config.yaml
head_dim: 32
rope_base: 10000.0
doc_mask: true
Each number is 128 + 24 x the weight over its row's rms, rounded and kept within 0 to 255. Layers, rows and columns count from 0. Numbers have three digits each. The size before them is the row's rms in percent of the matrix's.

# layer 4 attention output, 96x192, rms 0.0794, rows 0-95, columns 96-143
107:172150121166155154125130125102116086158108114161140108129141144156125079144169116107158136151123121123143088116146111137131134118110133136151122
107:072096150104095151143128116130124138091153121129109092125144083104111119121110157155136140115099146081155136143136118118143098151107155141127114
096:084125137127131158118107166101130151124140129095103133159103135108123156146152105094132122147139130148127104124123145114104174111110119151135107
097:145129093112141146111173086139136111140125144131149145075157136176148091139163176106166099118140147079151098128119156123123138170134146105129136
123:108127131124148144129088118116128162121093137134136124140137155134107107111144147108130078112129124123100141143140116108132118115147122141107156
103:148121143118124133120131138119116149151114112169125099126107163114115116130161108108142099133133148130137172154129138129171140167158108096153120
098:127087138124164158134133124124099135133114110165120116125108145096112162137147142152099114129150130159171149112146149111131138141103138110098112
098:107145108136180103157118126126110101127084152134150126141131139125120129150133170097117147133134154127109099098097133113111140123097112153152152
109:105125110113118139152144143128134167112142112106182143111124096184100077112140133135145126143077112104134166143140150156125129103125121107106107
109:178129094126122127144118158148132132105127096105165145143141109131098117136131118132118080137108109157123139137112160145131144114114127166156148
099:121093121166126142129091177095158142139141180125108096117144121139107134084120136103129128147147136113137094151127102139130098100111091143147147
097:106116140139148150144148133129116145145172133161105144172132152175144141114108127105111104143107142156118143138141117094159068127116092142151118
100:133125091165113163109116118107138126119114117132125150122123173153138106133112133143127126135131132087130149124143145110159130146102125116104110
099:159108133119151124167155129114157162153159149167096135067094117129150104122107161111121100135123116111142121087096120117128159117108124161136113
095:116112137128137130089147190134122152118098108111118149124179127139118123076122114117123122098134144126118145180096153128125127130108131112124097
101:122137120109161115139098153100174138132141120120123102079080178137129166104155134118132146077129141138138119135137119117126112130113140124136117
094:099105142123186095146145123159175113114095092125115131121152160139140133102132114166109134136166135118129116140110092126139141126154151134105123
092:129117129144110159122103140131128097117105126123112160109126156118113107096084145129097143108157118142131163123119151142153130125130139103137105
100:187129108112104133154157110122120143139132156151089129120152098129102122169142120144118144118134155131136151079127098114126128143187114098133153
099:155093133107143104138144149129165099130139132144111125169111114115127159113112140140145141151156129113145140156130142136115136139111119106115157
103:131133146177171152102096110139113122171121139142141105120146130157146138104128135089089139146152105146126154133120121121098142105104151130158130
096:134113151108111146158122169143141125122151122155131133120124156123150133155127118122101110109138095138143168144118126121147146088138151137107125
098:112143103121152132152125127096131122130101078132164141120119122162123102131109156115097111134128150127140101124124113121081105188128115130131118
098:161100156103128118142133108164155100139128090130131116158140090096152130149164131128129120103172090135090151090110095138152132110162107084115141
101:143128115105134110086163135081117138138139113132146106112155150102150132144121101131131102122111124136111141197158151137133083114118140119139124
100:109088109109144162112112149161144151125120131134101089137102147131139137144101092137161127132138137134159128150124133128111137096093118114137111
093:097143119117082122125104176132127128109137142117139132141109138102132117139112136141120145183123126123087110178137149142104155052135125163150089
092:114142153121127150140136137112103157095158140117120139144126147139121136114116156136097092132144136138135138071148133134125136146115114118152114
103:149130133126144150117137154129135139116141092097107112133153079074112147166139099135118109117116141168155112144169126112097136130116128128134142
099:138130088095164113113080108149120124110143151126147125085113108131093146158132117158129124131143115112152149122133092117117099114113129120094142
106:137112164128109156124101168148123140134133151113061126178132107130115115110120099126131107115114161104169114125151162116109155158119166139168134
093:102138129095142107125144174151119164144071139091144119139162139153133150132141096114130135126114102078124107128106125103129121109131130150118123
102:125152139116157068127134091141114158150108111132133159173173120112137156170084115141100166160109124086108110158139147128140132135105132113151119
088:101132129112133126079139163131129162109112131136123114162155140130083164109131147104139133140127148102104125090133102147130125117131122139137154
091:111125140160154127156144115145103144154123114152159127108110109117117130094127109153115150148133149140107132108162151132085113123116117168144153
088:143100087097154109144124116118152123128107065166126129159147136122123133174137128163130094162111150129142125147139159091108137149150119156122147
109:083121138158145107107164176106118137118146158129138144164135147111134116113139113114129099130095144113144153157169149100143110163112133111119127
101:115101144121134133130106102120134135132162108125130122111162129133123173138152164102142090126111123143143114156099128140141118117091133130140096
096:102105128082134161171151127123112130148126149106146134127138125125102134114100162117110142133142154100143131115126138102126141124144130186099116
114:154116108143142129141143116095086118135131079162111115122123124161145121192195108142089141151122130108141150128124095117180110166135109130092128
092:094107129127138086120113138116112120130120166176121139158094166113138131112101104129158133107115130124148095156100130140137128112114127054111147
093:146152166091123137105147112129131100109110119122081130133123149138135135173132117145157108105127119111143146121141169115128111097127129141089145
110:104086139136126129120112154107140157133153137134111108119132162133166092131124082124139103116142139147108142121118142135095085138143119104117159
100:125178093131117132131167138074123163144114185133138164161111143129145120149143132135089126126177144144103117148106081081120121110120137144114141
100:118099113128144106134110164140131131118150133118113100113124109120177094147108136133139089145133125141124136144128115106111095105122145117099120
090:148119088148135144143125116133133105115079103158092159149124153138109149138145136131101143123142109129155131145115131119114152168111116119120123
101:099123138119124132119145110117128126113198153128146121122120095121102112113160107126141122112125125128143141151133113111181159128114142171161136
105:079111148156104156136112110154143130126136141119155167163139116136124113100129107164153115154118093147130115156147104153100137091126157144140081
108:204141116146155179162140143103120120114132118151123110094123140162115128157172105130106168150109125148138108134097128118102109133143132150146110
086:127117123129126118086129111124153137117130081100127131141156150124148118149108134115125151159113110095090107137118164162124142124157114148133134
101:110138099111126108148134116118125115097130164142106131155109152193169121137160138116149128139120102174118105122090150148077109123135140127138129
109:174151135105114101098110113145131116103109118148146143071120151126114134128133153178129122120130152101123128093136112145133104104111126139124125
093:146142101159134114112110090103137091141129148114136140112144144140114133123135108166094120124161123159161132102124125130121133108111120104143145
097:142107101111122125132122166131129096145107081162146137136150145165112114113110109149123122083097151123115118151099083123127106102096119117118131
095:130102157121117116137077154142167143147142138132157109126110133117128112121124142077130167121106133136135148108133125148115076111135142110158133
096:109150158107125166150140107122127150133163132140119132155106153123161103104136147111068133103170093117148103153168162147068105178115123120134124
101:171143133136156127108121115142107124097125113144112148098111120135128129118134114143134084127116116120137139135149119141133109135101148152131092
094:137127131109130119151104127160140136103207093078200149103115129123124106104097117152150132134129147127158126124154123179083111098130122126104125
097:132152186175104144144134163153182079147148087135132104163097116167163127103149118116115153130166097123103124129130104123099152096165115149126122
091:136156112151119143097144148075124091112109130118090075091117136150127117156157105105140119132141102089113118149109163104181126118141118155110125
104:170138168095090164129118137076096103137114153158081129157113134170139109142085110150123118144133136128153106156209132113133104137102118127115155
100:134120151124125140121119137084144075166147136159115124166133130133124147148121138121107123118141118166144101129109125108135147135161149141094126
092:140085141105102123131133126112148129129141114140125158130153098137151099109102123108112107128101084109145120155095164127159139117120114142129129
095:125115126087133098130096108134148093113103131151085141095112137105107106135120140149150106149159107120110151159117131121127110113114138120096135
102:107117139070110167114140108169138202145149128093139132121114128129162144158171136146109151140129138130124147103116136123147117167133107077124125
093:107148180124121159128088143152151163138099115114133131152079109128131125072115102131120120093140158085100132058127119109109150139139120107126158
109:117191177131132146095122119152096096141094117113125104121129140115114108143143131129127107162111119140109099165079156099122134115136109110145157
098:139085168165134126136126118128123131145162182141129112144152113106141128145143114123136111131118136141133079147104144154147076111109146129135129
096:122131121149113150131110115119141137146142142107129077160154162101155152081143143129117145136137105135128126145116153128146125142118112139152092
101:063141124117122110102140171155115142118137100056136114093076131133123154126119138144141133129088144137127125137131137139076150162127133141184125
127:158141129110176114140132158124116141124118072131142127110109157118130135160155117096122137082116152129128121135120077132065078136144111133133145
092:098126127140180098148149125140148120114136128114139098122089140113139133088119102128161127121142103141120143167138118119126127090115150132111168
099:172124140170145151118158122118139127125133109179086097133116195127159133142125101114120123135151165114083106144143111106157133174125136160150094
092:090120076170188105123125151124132088154079124121142116128146158147137119133106128123095151171129094144155143169134101142105167156081129096090131
091:128135105151111148150151103161122111142099121108119133113121144063116136105121109125167113146115113110133194124136163113135125106141133152151080
105:133102151120106137143131129111149160133126136155132149142148143139092114138140148147144102147107137119137128160132116111160147119155109114141127
097:116104130136122122159111130128109114140152101165116108088100146121129112127150077077171110128154130142142164122117107129132136123158106122131145
101:160091116090104140167154134149117158146173151141119173106106104104161124172128151135148143126101092144139158132123153102145151133127132166130118
100:154114099174139156125150142129126146128110172064124135143151129115123157148147109113146107118150118149143141153107132123138139122119126115120144
104:094150117129122121110123102153126146123155111126045144107132133143125108146138101094135107168118153067160116125126137151148114176128115115128124
093:100132150121096152117121177133120102152125097157111111129134154157166113137114111122138134154169129115135101140113148094112161121167111146102125
097:147143113112143109099111128128109136118090053101174098062131114133131113171112180111135099114127157096104125110152116124109149137136122131130138
103:099130132132146127118122114117124150144122089114134119131132113131120125117123128138108112145147151047157167086135130123143160172092140126135087
111:159125129143145205152149136107114095141152101166123087148122143144141104187151120126130140083140114143140126084128142135126152160147132095125147
110:184104156139121123091133115132092129137151162181126127087123117090111147136138105124080109124107139133171157168140145123105112162114139160177130
104:141127134112132090130105110153121134154139124139126145140144156135125152133130110094133135129149106115133115113094105137180172144161139128086117
116:155138112111130122125148120143114131109097106123118130115136122119079103137125146100132145155117106124108144134107125134145103093158102121098141
110:105157126158100115143184097085102128150122111123126113109134120135150120136154097118163118092115069141114111126135157138109146115170110141106162
084:136106120074118115122122138117123120095135095120149132139132090115102122139105153128144102157097108080120159139120127100182177169128132123130098
096:091155103169131122135117129135122116122163137115159093120097112101123131151138148122118132132137143141104132140089115123095142061138102102101165
099:169132161114109125103136140167134135158107145132170152119099128130129121117166149127106101094139174106115113139123115142133143099120122146140134
117:120162154134180111174145123145127148131161112136117141156118136136146134149097132107102101109116104125121153171136153124129124118103134108158152
090:115136156096130131142118116125156089159105128122154148123097139103105120108119114143168154109105132106165137117101135189154111124145121136139073
102:141151158112140154180179120144130134114141071121142123128119110139111081118104145139117112107090159114128137137163093108086122140150126117136123
095:146134162141129140162163136135147149075114113111143123137109145113126168079134107158162118130103122102108163147120104126148138126152122139100107
095:106109106145143126125106136166165109125131179112177118132123142124135137084099158129106115090150111155115144151148133120124119138121120121142147